config.yaml
num_hidden_layers: 21
hidden_size: 128
num_attention_heads: 8
num_key_value_heads: 8
head_dim: 32
intermediate_size: 512
vocab_size: 1024
hidden_act: "squared_relu"
norm: "rmsnorm"
norm_place: "pre"
norm_eps: 1e-06
positions: "learned"
qk_norm: true
attn_scale: 0.222
bias: "none"
tie_word_embeddings: false
parallel_block: false
extras: ["capped logits"]
init: "trunc"
init_std_qkv: 0.0856
init_std_o: 0.0
init_std_up: 0.0856
init_std_down: 0.0
optimizer: "muon_variant"
learning_rate: 0.0176
lr_mult_qkv: 0.5
lr_mult_o: 0.691
lr_mult_down: 1.5
beta1: 0.95
lr_head: 0.0103
warmup_steps: 93
schedule: "wsd"
decay_fraction: 0.837
decay_shape: "linear"
final_lr_fraction: 0.1
batch_tokens: 32768
max_seq_len: 512
doc_mask: true
train_tokens: 285900000
max_steps: 8725
dataset: "wikipedia_en"
Each number is 128 + 24 x the weight over its row's rms, rounded and kept within 0 to 255. Layers, rows and columns count from 0. Numbers have three digits each. The size before them is the row's rms in percent of the matrix's.

# up: layer 10 MLP up, 512x128, rms 0.373, rows 156-255, columns 64-127
# down: layer 10 MLP down (transposed), 512x128, rms 0.28, rows 156-255, columns 64-127
up156 109:081130140122116162108137147160159144168127116147112116144110132131167099138130140099115150071111080142101116138140133145145163103176128140106133123093151138157109115180124124114124128133119166
down156 108:127149118159108128105158138135095119132127156109143140155084105104154133139124088131154092115133097124129129075128101139175119106141134129060133127125134130147116133152209104154138103116124143
up157 106:158154068126097137143125159150131130145133128125170108146180145118143146140096110117150103143169105154110142143118150112092098152152114115132143132125125129116130129140120115098114119128154057
down157 107:100123128113149129111126094139165166131112095106118145082135120137076155105146087108114120152146115095164121117142146136114175131116124117128136145138180128121141127123100164120148098140144158
up158 113:118139144178133074102104109143100160151144107113119158108133142172105164112099124102111132096133114097167124094134116131093087143117154138132112102141133106126106134096095119182111128121189087
down158 109:116187118168165103097089069085117091138115149148110176127096124143127107102116079132146115132165092097133141108127134140152118172158128097119131120185123113139165114098122128130155107152121133
up159 102:140149134121124145100094134109095136112111107136126168157138142092104136075111146158121115153095124139114164153118170116128121128147138109122112106145168099117142158106129105098130162129133160
down159 102:131140163128141127113129098148163097123138120113077147123122141114130125083133109127155145103104139122159130063103131134135133100181130116099195128155151080142128142137120119133128155133158102
up160 114:109114126102132098152138110117164123141138124139107116097125174124144116116125112098165123115124182144101169131100119122124109114128103142140134098156097141164127161112100166141121098115138152
down160 113:150145111125114111131115150119126102125104156103134119140160118147160066143119119150145120120130136088120117089115117125121101135144123114148107106216153146137111114117171130177085140119135144
up161 116:117120149111157102165146155154145163156114141182127134182140096156114124160149137107144107115153093089092086140129114109132153163104132107125122113147132094136076155144133125146112159121137087
down161 114:136113114121134120090115107102113106148140152138122104133147161119147162114167126150095129120139169151149119106150118102127163160148140116115117132133087178172125092117146151093121143147107117
up162 099:112101159111109078155111131108138155132118141161093126133151123138087153130135124118141108108121136087144077116100145169116124163098130177129090169150115123145137162109125130129119091128146091
down162 099:093199146125108128125174105087141107135077136127133163118146144100133152123146111129129136124132111153110122143146149081138155126104121145136162132133135186108130079133115130146132113104077171
up163 101:127126199134114101145142131150089143130132186092134122106138098132129075110120087092080178103177129121097136127142149136174075119090145164086162138125129133087169120104146121089110108143133134
down163 109:135159176130120110121124120141172096110123149072128164129120102111121124167119133092128152107140123120140150132112138114159181098127095112089112170123126126117096107176136135097163172099139154
up164 109:168126115192141140173090097135125164111118121150135093126164139143125127170148143142115119144120133105114143155106123129164188116154148143107119167134151116186113083154154119124144135166116155
down164 113:154194121102141093174136129147145134134108109119152080129112170116127098130130098162109151132125150126124096121129116117154111157133151130180117164109157143153085113112144086131124158137164144
up165 109:111098130164134125116132131143112173142132137125114140093153117135120062115139120110095136159165110162117077145087162167142161126143114135111145125135122145114108140108130066127073146113089152
down165 118:105097154158108128122172141116134102127106152107121140106141130173153117154127150113173109118152132159106137118151139145143125162199116136105111143166107109134119103143127133138119109148138139
up166 119:115156131143170132115105098161113163119086118115135134135133131183160152119123175098147122153137115151135115152130108159129102160138143176154132152138139127108144107108154154152109131177169087
down166 110:199130148149109110118119120107114170119158129101101131110107163116118115124131136136146145120133135136136162150136140118138137115120139133090162109148089111127119132128154165143148097139113134
up167 106:088139133153085171138125085113180167098134124143112157118103119079080146137101146097097122112146103121134107160080114111154129171127123152105131111138110127102123131109150095123121104127134157
down167 093:097163100123176100121117116129136107106157123170108172115167131108107150096098164113126129103109164147136105175138149118155155155130200132154114134109116148119142174146174156141165124100115127
up168 118:114072137137152151115167125136121164148169167152100168163112128148125076137186101090093129135128096094172098139156112130118138109102140141151110123143131134110112131115107161114120130125161088
down168 113:152145153076129115121126167130079102165087094121145101135173138122138127093101099128102149100138161127086133135136151101095139149124102136126126138129128102119088099115127098135127134168133139
up169 105:140115152140171119131141130112154124133110113122169113058125118114145107101127116144093165121107102156131145142090094142101152109136127170133151092143134123083115070127152134122113141132135155
down169 103:156156110098135143112127133136124129104150120108137086129150155085137157136141131145092216133183123141110150147157088111109102141166099135154182094124146107107107108101121108148134111120145153
up170 098:119120125106163114075140150121096138170136112121150165137110109114116097110072139130181129144148131131182130137125118141149151133105114137146130136087109131134124148103105165115109145112122116
down170 103:116108115114131145132103144114106117099084091148109138129079102089131124147132114136128098155175130119136178118128165160125132099135101100094082124128129097098121128173117125105118119115155149
up171 101:138105196101122157111124126077091149160131158141152131160144107115156141137138136127114082144144101137145101095119142157126086115095082149102138133106123133135125159084134092132109161105134128
down171 100:113137119108159130111107121118094142113125123090108164115103188148154158130100085195111165115182079134114151143133101098117117103116147126127130174178127117127079133131144131151106091122113148
up172 093:147130141150150094142169121152080165111090121152119121152199132152122120134165142136115108074149127144114123150104119107100142078153131120155111106180149111147131110156094154121127178113095138
down172 101:140151149136148132127132152123107133069138107094084120122134122120122139116098114102166099133117100088180161097092110140135117115148145124083127154112115138137124168097175124137170112092158115
up173 108:152130101145137136084128153106172113158111142156155121160158145092168151115102193072137133140123123187094144149116153127104152111140137120114144117145148161124085137098142104128149118137144133
down173 119:173118150150129146114165093068095119104139119131160130103088106138092141130156113147132150059084127120168142118106186098100119110145161102148148145128091136111107115122121170126126115092117103
up174 102:149132087172153141138093098152157074139163131124104181118163129156156169139139130097107113127127107116104126143095155128073102106110119154136137106131141130115157123152096103127086125148095094
down174 107:126116139079108093147120157128120086110159179102153170093116132159156087132129139124122128145126146105107102120141112193102137101141158129091104192148159134133149098137152135109172154139155143
up175 102:126104125115122125139131122155148123138119100086129108105117112116140080118081153160181128114091130088120128181116112087100088142126105144137111113136110132093114132138131154123129124190162146
down175 108:112131080109113136158123093124090103142101107131093099140154120101150144132144178112117108129146118149117128164113119133132116155123149176139092124120169086086094152083194127121160150125133126
up176 024:107096144158135144126122122128141156131133095166135086159178121128141118146135105162138103150135104161152112155121114114098117140152130094099125085144170109088176140130150110167108121156113096
down176 032:129140118172104138121142125130099175152140105106086140159137143154143117137127133127125127152104114125153100164105167055109154148136128144167174138119112109147102148117086111126141113110074118
up177 104:130196135135128133126119126146128106129159141148138111114121158116127105119140100138127116115095165157104107159115144142120099148164094125145082112123159152109095098107121161116117116119137164
down177 102:106137123134166096147116162145133075113099115134117147128078073194150139152100135126155133133124134116140105101127140117135133117125123150147106137122133179115105128110074176160147084147129172
up178 114:141076101139132112118130145111117117141159100115173111121117169115127142130127157158145132138129094098126129131124120149158117138164113088179172127155106104109098132138134114127119106100131107
down178 119:173092137100140102121118189135135105106136128085112104105148103167126142129131083171155155116099105095126155102116118082120095148123128142097121103083114170142152123112135161128129151118115152
up179 108:165135147111122139146093156106130133139130141143145072046163140131096127116146086118118146145159135152127141117138099121113148131093166142176088142169150136143143136142128135132155129124106132
down179 106:139121154115135116152096127153115140134124100136155135131165101130151094155148120151128155122182100103126146117189104112112159132158107128130125119146102168135111145121162086157103101102126135
up180 110:145091116150114129116102118133163153099181137120142150109138148086133147136138145137131109113096101137108171120111139121097113165112084144101150153125152100129085136116146115111138153099124121
down180 106:163143136099156172119162129129137134122085152135130155133111179136070120124155144123140119111126106114146097137112133142089133138123087059156148145141075100128157121136143142128122149112097134
up181 120:129130148170092150128106116108120123083144120153113157139116156129114143092149141124130151148129150126133087140118115132112161148180097153137123165132109129115079087162148112100130109146145161
down181 121:141148128107119140143180120143162113101118144114125107146110097140112139109086093134142122108145113099182126097125084110116124113142166140138121148127085114113101134143155137109155110123140145
up182 021:165106169135162081132085129114167178121156124144143095140171134152139139153073094162122130127129145131133123126121145139105145162109134132120126131109108121164128146169132138087106095131101115
down182 025:097122152175109146145131167102104098127141116165095137143121132155120114117142119107103153117073092136101130134158112163111120107114104104102128083127144125111115140121065129136150107117085186
up183 104:115169124142139136158137124159109157140103138155139118149152147105112119156116119116109131098129130097111120141121070113135182086158126116132134100146153108152090102091158121157131128099105123
down183 112:133141122062126118150115147170138149110128131167097142138140104156138129138126103139133098141128125124137108147201140167121119199140146133131169168131120157143107101147145114139169157135106159
up184 113:134109111115090139129167097145118146084144081151163136166140122126085113122126123111137182098163100096134129095118119120088134144122127164121122122162176103115084134118158122141122083147135124
down184 117:136153129149152132126154115082146131094148128113069132103126097154116137149130145127138168147143160102144122128125126125114153083127087076123135098164130117128103123162184137124167119113127104
up185 116:133132115150133110145110087141120126122154191128153130103148106109107124157137151151073168170151148119115128129143121133099131110141069182119129157109116132143162110143127108116156120160101151
down185 117:152124147143131109132167123114101137065093177113105183081125093121114129162156122143142128113136112127118192118125089108107147170150153137105116174112120131106126107151097106120148111138171153
up186 106:147162099144161119129117096108125128158138154138118099106177147162145138149119115099124152135091165125124133122150135125136091097096099175122159104134148119071130098143094108152149100117103134
down186 109:111185103119110119092121124121171136152148159147120115134130096107101135151133120121078143111083112129155126136104156164109159087106162145124110109172129126132128118148128181155111103119118162
up187 098:075081095140143124081119141115146140140062150133141149164148129138141093122136164119133150124117124154117081172087145149136185124134129110122106176119148158135128103124175152081151145079126120
down187 099:161135151139163135148111123174077122127097102140103129136125129100154081085102137160148134097121116134122142115140144107143146102091134098104098177115118159121160133131119142115151132102148143
up188 111:154188110153102092113123127138106143141124126129124113163107154119129187113113167150140163103075158121101119126158088117134130137102106118158150170155067141136153103142151110194120127124119122
down188 113:150154159140133084173149131106114180122109148132155136135154135126131091122127152156147116090120204154135141115149153174160135085160099115081107172118117151155121102120138148181135104133101164
up189 109:138145140159096125156157142101094133179127120124132111096187139107161184125111115124104091099164175138142174117151134180129117142163137163130145128095146097148178141092151137173108152138140128
down189 106:129160148153140125081130114096124121105112121097147112090146148132099151119153140152138137065102120139145145172121165102160096130131115185151170165120117175139126101125160155120146107092109133
up190 115:174153123144148178122126090165117137134195120141081113126118120094135117139132123134117116156110131137132150108136133100116143165142093140109113107089111144119153154136154155129107139135163127
down190 115:150132161075100114108133131142129155077124140136118151121128111107109106099139101097115151124114185129131130109155157118117144166128138097131114150131178162121165108140138148147121114119115177
up191 023:138118116130119156122114147149098164113090140094166137155125089147153135163113114106115128141121123141110133157079144135109112148132162109118113128087115153121140103134173126122128102152132140
down191 028:082128155105145140155161096171143138119134090102110147119088140121110110083138104150130117116107159116105142122160133140130122130174103133122120155137119095147121137108141105151096152177116100
up192 108:139135150139134141108119103196119160141104159139106109134119142139131089151141129151140120141102105137110115123172132126157102143077073127110133131134092107153135177125138132112080114136155147
down192 106:132112138154095113150160125086132124139134164163107160110109124187124134167157183087106125115099157099152133105123138122099164116145084145123120104158082146100123127130138171113130122099108156
up193 035:123078112130142144118136115141102156160107119121160144144142114136116136188138106145126070129125151113144115126123115103110113155121119124141140149122143153141125083162139142131089120114107120
down193 053:139114118127163146185111104150124137141175111158110126127088140153102127069145125126147130122146152135090120137116154136147169140121130177111128144159104177160136116063122126124154100125136119
up194 100:138113121090074105079099118088119130069083122111105131129121089073129107093148109106097095089137148111116105129104162147118102142092113116134146130116147060114118092133116119110135128152102129
down194 097:150095116138150110141126172135115153132121129152166148125127111127140094128138101119145077143113111097145116105128124125155108127199183131106143143117136135129110144091103177155126124127136156
up195 087:103129115143109118134119114201176075155106127099121121131142087133189156129132090131101145106099142152103141112145149141123152150132150143095131125146118148119161097123068122123127140174138118
down195 085:124120148133110113107139170119104081112107138094089126177096123114098132181108147116110082120086110112134156087142111163183107143121123130133132119117121142156126089154104125109097157131143108
up196 105:148117155145095109125120118154112147119153107088155092115113171120131105112097168138163138109119143098211101156130122122131137120163130098128106097110119158140090113150114126063126148161098154
down196 107:102102119085178099096131117124106150129140147143122108124142114119087127104074118146150140153173088136122174139124147131134144105138159153062098115083127114121113125187123149126153112154124096
up197 103:093074184115137132120132125104117108127175142089125082106113134130151141102130103121145121153090142154139088101089126097170114120152121122068166115095138161162122121154161128120122136113145110
down197 101:111136109159175115162146148106128114115113100097095117110119101112113125163159141128103091147114128125113137153115120156174121091152171142102092121087119122114144154155114131095134158104141137
up198 115:131096111113105131104148149174155181146132114116123130150107113143110158147182165126170135129138183116124148078149079125137136145114115112139164166132086135098166127138115089105167126125147110
down198 109:098121113156138141105146100080132120164144135124130108139158119087094167126170136109111134065172132096129130133145147116124105075121111119119110136147114104097089112102097120110147099109099132
up199 024:124136111144144096090133134128150168133108095132142122157165116117143136128153121136116116158111112172117086139133100130119148118137094139117108099091123166127136140136123139097098145175135132
down199 023:146097123114121135122130161105130089124110162110124149147172161088134129146152168111115093146137108088139157138149089128129110126112090140135134111083140119154124089142145106106112114144108128
up200 089:139127093139155101142105095114139150122138134095131152118159077148117090197100128124156116079167130086165134118128152126119150120066106181152131128135090115151132113115126103112143117133101111
down200 101:103109137126120129142087104081140123143097173141182140104139107120119125147109116128147057097126124081125116137140131106159109140144141149155132127139118092133149074138136131141142099108140156
up201 026:132109141130162125085136145118143150116098105090186129162110153133162146144106135125164137143117139145142054162139140139145146177118113160122149108111123180132115129120146105117092137127154170
down201 033:094114151159145108138148120068153119112136130167119141106169145139110109175148177108111116139137099121122124074113124145081151161116150133161119153110127124144123133153119116125098090100130104
up202 104:151109115163138100080094118138152172143086100175155150127139158115115116121131140145097166157113099138127146142124113110143141123150130120129213097158088142154099126116129083107135157157084144
down202 111:120093097135146108138145138118157096086132139132132135120121137097132114121105156119130094173100100147132139090128185115135130142095110122141111189147114143152119081125139118104113118176145150
up203 018:154108148150129103083113160134135148134151142128153141163145143110137104142122137148107113154085162105103137177132147161099085125143142150129120105117146148151122112107157134142118140139106106
down203 019:125118126117142115171162087165154109141098122076144118128144149154141087122149107115088142193152096134147150094123178136128076128128124143130121143116140121111154087076101132126135110128118161
up204 092:185110146122137111105167160113093116150143161095135125158128139113133135123135167121155150148165123114107101163109147103159119092108062130097107158150134124139107122130161116107132134129131101
down204 101:100132140116151125144102124153088099152129157145111097116134089086120129128139141138133154111158103087157157155131102073146127136147122099155100099160122152072128107141097116121135094111145173
up205 092:081162156129093141117119131167103157104110150105119168114159172159112101104135123143142095158085169125139117140101174093155117126105159154130158129129161145134119149114144151126143182138122150
down205 101:157124148159144123125133155114140135085143111128137137113108139129135169157089156172188119154125124105103174111132151098139133103118118157112111158138142127152103110149184126134163137135157124
up206 091:099147145101127144104112139141142112154122116154145143145162145098135140107155121121098110154128160116076121116141122155097142138116149134102140106125092169114107125098108136106095104116100127
down206 103:084098139087110125137127098161141128118150117106100109173145075133120145153165137138112128145116120121110149120137142082140127094163119124140082145107137113125078135179104128149163150085144118
up207 110:120108127136111127136112146129111137148113141151157140117136086098131093160174117123112127120116143150109154094114157150098176152139111154127122134128137096153113162091073080128105148135125141
down207 085:165114100090127136130095131133139102139132128166090135092117126169117133058123146122184159142137153149153127130115135160176084114107144091121132122077130121121136101146125160108151198137114112
up208 126:117107083156130119145085129097158160129142139129100142098129085087116081160116152112115137084116141114143125134089109152124136142114104154119132162072167120166146159153116129116087151110124129
down208 112:131135103131143047116148117100132123166115141127098113104118107136061124134141151096115127147143110132145136122156131121126117101121102101143140105118127137118121151138152109118163174132159188
up209 033:140150117132157142099102157124203125160116131151139161134115138115142115144139120114120112101115161132144117125127171130122120123141088139118137165037137132153166116119123097104143158147153114
down209 051:129129087141164144164109111111118120114091156103149151098146142150150097163113079173123163146125157160098136144152120135173127094101133118106167132163168075121120125092144117148152143129126099
up210 084:156144113122148106144078122112141125143131170135141119105129158054115107113133152132135095152144145123140105126101140118142169159184132117155137144153155141146101122178133077148088140143120128
down210 103:119139130120158127148143105101134111171150159136062119136118129124122141096100087110181111125118124135094149126144132143174144095139135103101151172159131109136116096162110153146152130094093095
up211 098:136191088111133110126163125103170136150120146141142131116116129125094114151163127095123098132126129126105105139126151104135053143120128124149132132093082190149130142110145124111115136146123119
down211 101:085092115097136135132113115168165113151105126122102141110132147077189104145170094167120123158160101118144133136133097101122124113140132150111138141153107094135081142124102105142113130118153176
up212 089:129141114156113185108104114146116150158117133144125124145112114124125162106099178088148127149170115110107171120098116180168155115128115105130085131141107105171106133091136119103125140176147097
down212 101:129140107177136127119073116139139136147135133159161150155129161144129142097115114152076114104105112106133124117103115164137151085146129147116159136153138115131121143082168129109125079157117112
up213 110:157130145114132082168130132164097164138131138133157113126105114111155129135122131094116138092170142127138147129124155164149086110126104134090127104162159127078118158134134169107091141118117162
down213 113:107153170110137120113102138133167146133098151125110123123099135154121123134122126183155126097135129139104118138133120126205104126139121110093136166173122106128104136166143098122144119126111158
up214 104:134110167155131166145144125155124097104161101128121170101122101133115125158143143123132132144150147172132137120171119178093118108139100120152090146120130162169129089105141113160109077134123105
down214 104:134131146169207159140083157092128078118121101097124150119098143127107127116140147138127131117098103113124143127143108117155126084137114106140130149176127126116113132135126147160157119071128160
up215 113:126169167156117111144143153143103111105131182161108151118116124082083145139117115123144143101080154108146153149144154147118131141108132160144145159084152113168167077146127132158146142157151113
down215 114:163140146122109111178147123151103117092110107113130164164144142129138101132142117088137122127121092091125128093117143100135099112134139159093148103117127112144139115138178156110177122142105111
up216 106:117108126180141101115092089193152109106114134141187139125125120150123127130117110172115143141129113126112115060108107174127119093124133109152126094134115133103115116154112112124102155142155141
down216 120:132144116123130156095128126160147100110113136151127150134121097115171115092085121167095138162136113122126156097113178131093131194143156115117119127092131148135105137121120149127140178152124164
up217 097:113145117143119134125128122161125121164129144102100120093133102094134066089109138080124144104150105121149127144119107153147158147124140164110171158106152108158131178120123127156104181142138136
down217 102:119113089138133131150133156076149109154139142114127108167145155103120129150158150130109111122141125130095126092130141112098081083135120142119107146141094148147087157098107071165132095132139105
up218 101:156115172124153107161116091162152168111114159154122099110121130178111131156125126103092163128111090167117118140109122088134166138122080154084113126145141103117128117118112137135136141104128155
down218 108:123134129164125126153159123096090091127125125132106167136086113162133098158119167131151115119154137104143150118126075134139087106177131099114125129102141082118145158132106160120170086104156128
up219 112:131105138133087184147142039108167134120123128147137143129152125136083117136153098108131151153144100134124140114180126119119131131099128142115106122126094098135149109140132123152106119153135100
down219 116:155153107113166137112159120158138119127159098089130127143088113148127157175093142113159139146117106142145147111120086112065127145100124102078139128148130129115111139146100167135155176123133110
up220 098:135125111130118130116106118157110141146121127114189148143156145090115101146157201097131131119088094138133161125138133148152130093111129144104152163150160092118114164109134121112102108159122164
down220 100:148115104091142130183126162079139103123134142169113110135145163156153190092134107130137118138164129100120197091121148138172111106111134082142148131086135136133112114150127116153127158142109128
up221 100:122100168109134084142107097135128106123126150136173134157143098112136149102094141137088110104156107163126108136107146117106147161170099143095126138109142121188116105151138083104128123135133101
down221 104:107125120084174145117157123124136129127144124112110127125146126165135116171140125088162117118151125157146136149140145123131111090107120139107101138099136146122119142116126140170186156117148143
up222 021:137109096137162102146121156139085182157126096148145109123167120122131106117154119114141131176070137111163129124150145166087123134103159165109132107080134168140105106105124159122111110142144148
down222 018:110172141128097133178110154119149213182143129120082152148145110146100161157090147131087124102165138132128139109112116148132127128117142090148126131120085135079099117157127117160131125124151140
up223 018:120108116151110133094105138149126179117160092124141133122119153127117139138132168121127109145092156120126109158143142141125143141120118128166113114096127105102167134132145152112109126135125132
down223 023:149088116144141094128138132137072134114117143149120139081107122146136121115135128176120098112141213154126140124098121108122084131160091157138140131168151095105153159148144072132117132150144115
up224 127:165111116143108119124136148102120176151154146164111150108114135116136102117108120129092118123123134099153133091113116131101142128094122152140154142105099140097126193109097100160086163118150095
down224 119:112149094073117141137108126120106088175127121145149131186128150133170144139115108136099123119140073135105114135157156104141145164133119124096167135135092095161101128122144123134167133077096163
up225 097:126081100150117084139137095138090109083139141149156143106127103152149145125113105105135121085127137126111097188132111103135168154135090119134129115176150147089148131155139105112146091101114144
down225 101:130139109116137141126141128090127077124135156109099174186131124128096113138144074138127086126144136148117160106140110152098113148123118105086145133129128117150092150131133109144124128101165132
up226 097:085142139123142126131138105122112115131132131089150120154107110128101113130084137124109130131094108122143113104133144115107113123138109146093161173126086107092097178150113147080108066113123108
down226 097:147142146103124115120123141090158142109079133111148131125134120111118131134068130107115157095146102115110142145112135099118115063120114151081172158119093149066132126166128088132126094148122140
up227 102:118134147141102160130135161099143147164144134109167083119128146085151134163152136101171161121123137084142125105137139140123117140140119153118127093105112127145116102177110084143107147143063146
down227 104:156152162146108120160111156114125128179098152120149128121152140156141119112151116162111125103158127140092147100170108140151152124160175115168113186171119105172106098120103128151139098116129134
up228 025:132110107172147073105133103140147139142107113103186098131161122100137135140091148145146120163076139109123072128171084133084160130109116147155129124125109133102120125095111138124111164117129123
down228 029:107134170101146143083152171124153116109120148137136106114091187185153132118111141134137140161145148122131090177132141112105138110082144159137122100097106126140135167112135143158104094127139146
up229 027:140132118107113106071131151129127176145137121153149119111138121128125094148107108135132113149132132083086108180115140166159134170119139151153123145100147132150127147092150119080096101098130078
down229 036:110134127121123111158134116148147113132108126121120154154125122134097094150144109122130102116144135102119137123170131140072150120157107114083155175147128116161120109122126082110151098098117127
up230 095:091156121096127110133138126114139162100115130115125163169134151155100151138113114108166164102153143141123092144098146120162097117102143109122137139170147106124116117114114118135102167126124111
down230 103:094108134085110103085146159106166126149171123150127146108113129077164123107161141140151091160133145086132161062145153110138140107137141136109152126128143117090118153103115135093138091114167138
up231 104:145117113144118110135133176141136127156122106123140110120131127086163133135084135124155112147109128144091134170150119064100130114129107081119154121107094103112147197116115089124094107097122112
down231 105:132100140113092172100125131155167106099105089111118122147114111128110129130131078173111123143127117136147133091125118109138067140101116119144131133109116145137164148109139127121094158115155158
up232 104:116091164129124143135118122137074136162150132146113121137144178107120118120119093155150151115172158121118160124107155161120135137079164142129158157120131146147172163097089095134094144103128143
down232 112:136148140091170144097163131122162091118128113108109128114097120126118136089134140164154127134120138128177110120123137092141146109132128098124131149129073133146118128185143087144153097110149089
up233 114:147174194142128111142147131136115085166142149128156125155148136131134141140153161139078087151145116128133094123124093130104128132129094153124145189121146110127133135131142173119090094133142159
down233 117:096142083082139133092077127122138133118121099160179096115114140096115124089122130117128140120109104165126127137139139154161123143066151172100147109080084109158142150112090153142157108128071140
up234 115:141101136131098182101130117093126123174142085119133097145148153125140121118119091153155122113101123162141127118158160127164121148106120130168133113122150155138109181102139072153095101138118130
down234 115:119121097138162108114075104101123096124112092154123146086108118122168151111130152172118092148157120119179101151147117104102115122139110134136145124115080108119104130107117114105174101123123155
up235 109:118136125128118128153088138160123158159169156130173125117133141154125128144094133089111157123169152095147131078118102130159083114115148125112098143154115123122118126141118145107092098146139118
down235 109:157158091082137118117170131098074138121136106148135159148130132141120163101144148118192104165136090141106155147142139135160129119099141146137110178084090095153117133075114121178124078114111122
up236 103:129136135094104132080120101159151128120111113143127137150097136147173112151137107120150177130089145132140115129134118132149135132135106151114170096091124150119122109186125135104153181121133146
down236 098:139126125127155125121107127103133171095085159095082149144109137119139078160127123148151128119115132136112124128166117181128074093139090104087153118146126119136167121138156072137123175140128127
up237 116:136103114186121140135116122102116152134155110135114099164131173103161114134133124123144158118184113141117137130154162142081101114133093126118115125143145107163120118135162086116141114135136132
down237 114:133105133148111157176162079136095154115110098106110112098138164145133155111118179122105145081175133125112126125125159131116110077134136139151124119137133121124145118106091122140138170108114161
up238 103:134113131151140132132136134132153181164164129089116122155133160131145125146122171129155143116162139156120133179167127121120140109094163153086104130132149086140144103124138104126113103136132136
down238 114:130129137133083129141156131117140144116109126157130105161156112124111135172181148096129123144151098117146135147168162203103107128113132127144132121142136082114133125122114145138108109129083136
up239 108:138158178125113164115156112120180137099145165103149139154170135136080138157109148158164139100136179109168090128136173132122142175120134154163107128123114089123130158116141135075102106127106158
down239 107:128131127108164129098180121136095115115117124115080110149155124167110126143090129133106123098148164118129155138129135084111100104135142142122118130122132089137156141127084128085146143120120145
up240 094:167118105072166138074120102162110133114146150107143108137146139154083149098108137141111137167142148125150127098125142129177168123136118107155126133127131165124078106124098179139134122105130130
down240 109:140173092151148143101116172106138137134119158103092128154130133131130138135147104119135135134095135137103175108145079148162097134099138127131133154130135158157077157141104102163173144113096122
up241 100:142169176094137116148174116116077132128110126132155122111123149158120139146147081161109156108112149135145121131096141139097144131186090148170136104127112158173131138144138136142136111174132174
down241 107:134143093093113133101123158132129132131147145079107133114143058140139170151170093122133071114167091105136095116111112111158130094190145121122130171163134147119135103142095111136154073127115150
up242 111:136117123100137144079080107131152136164141155056141133142122128138136161175135110127154176130130137176157136067131122148089141155133122180122139124138119126139106096164110143118121132151148143
down242 102:109163126167126124128109141129090079140132106112123171137105139104171142094140128135112135134127142101094142181145118109163154149158112101165132147172147132136104150110096139155142104128133182
up243 131:161108158124158116131103104112167143145147084150099140118117144147115159113152145115157114121108103082157108106140129118138099156173120129098180120080100149140123140098132167172133150111143149
down243 125:146129146182139134174122119086155070137136132154123137092110128143128125121149112125116158121149102117118119130131135144113136124132119089100088125143172094110049127138166112154149101111154118
up244 112:127100129102127135112125113115109124179127170129151117136136110161142125154074104090086121117140135155124094108118182135112089160117162111151150082140125151102088155105127128162090132115167134
down244 117:114147125129155109131108150138163124124166074106123202131141124105145125184137141119122135144156129076136160173142100141110122103145130132130149139108147145115083107120165114122128152106119095
up245 106:104142140117131134146114162139096145124109145154126141150109129082149114163168120163134144130115104118155090100112099142098144084126114124141144142070113186152117085157170105123135116117082146
down245 112:116120111157125138098159148142099113078120147107114125111114120106137087100143092071105140121123142153105115111088151080147107162125143139149134108114154088127157137137104146116087145171110089
up246 117:100110114110125112113150128109122150105127104127178149151143120086116106120085119086139150142100092099130074097146077134110146153124132144133173114111125116146114169146132131134119156146111134
down246 120:147127101149140094098168161115087138138179125126090134100097107160141091122166111110134136119171109095128147118161075150124143095144119143119134142119102160129137163132124144105119145153145163
up247 029:168120108126154090109128110138112198115143114124158123085150162109129162175132147151117115133100146114144102156101118141058106117078128114128127128110140110117092114085117122126112127106097098
down247 032:107133121113130152094115096143126134079117116093115114077091070148124114137121113131127120121115157159120120096125139119117163095210147187117095110130095118107125113144118135143129094126134131
up248 086:093115133103109095149103093125142154158133131138104089100132091141108109112141128161152114146097142152113104107112147119159084146136114136145134121140146108158113084098086135067145142142171118
down248 090:127122108112134169140118157110109126112163122166108131102105090133142106169132141137145110158142111093174183092114070101166114126136140149092180110122117118116124106139137163133152111110111176
up249 115:148130139115101138139171103115121161155118131186104120153161169183114142122120149129109146139156154149138110128153119157122105101153157111154119125146092125091129163097160116126111084084123096
down249 105:069150135124156102141158143119116067149139109079132158132123137108143108152147136103155133112143059133145140118140114124084156128124118097089094126141109086116122135171118168156135118128098117
up250 097:127117097131151096131149092090133139124123140128134173150104141100118130082090183124146095153109155119121193143090117068135184147130159159127153125129134137161110114118144108128121140127130120
down250 105:088103113125148148144116163082133092128096153081119126122130097149145109126155122175139126168162116161092151118106114145156129154100148120083090110099124116115123119159154149139114116124176125
up251 106:125128140129118110117087132100134135105127137139146142126122081122080126143119121090092113111087164139123096116123115125143117101142143142169089161130147155150171167112126120164109137135141156
down251 106:142141125165109120138118144107104145143096142133097145131148144121140135091138115136120123133176152181123098191127119146112154119152110107156090134120160127109123111086172145104170109120155175
up252 102:130130117114139090150145166117121156116131144169154140136171112113107121127117137137148133099139109094177089124144090118119149179128102103140102101163139116164096108137186111135128155116154084
down252 109:100150106126110126110143104133120121119104154162112131118156141122100140105110108129122139147181139115136186163146190157142092123123137129121141120152153145099128113122159098120142073137130099
up253 125:185144131139066129113116154141119145139135109151119161113162134091087175077090152123138143105129131154135127126108122104141094162126117161103140090128132124132095140079087117074112128131104128
down253 119:103121069146153128145166130112106110101129108139120164161119115143116102076116125129118060124127110117092134144118152107149138107109146144162095110085122137141166120137115161195151093168116137
up254 092:131108091143120159137125122132097112157128124129163139158156142101126152111112151118153130138082127151131147136094117133107139136080131161106144133118160133138127093125179155170109143127103117
down254 094:149148103126134147136150169126124116110099129101085108145123116120092164112202109128155168084100151162107128156150165111135150130125123099093189109110110136081138126152171129129134115106122117
up255 104:147121132168108128124175102119144133067105175134115124105107108106115143167117119157109119129096158128109113084130118150148165133076127139117163140090123134138185159137162143131169125138121121
down255 103:107109113089146100105125105117109127114137098122056151136124124099105110078134150157102130103135128125120175148093125102189133162132149104153120108121147079126099146125119135095113084093132129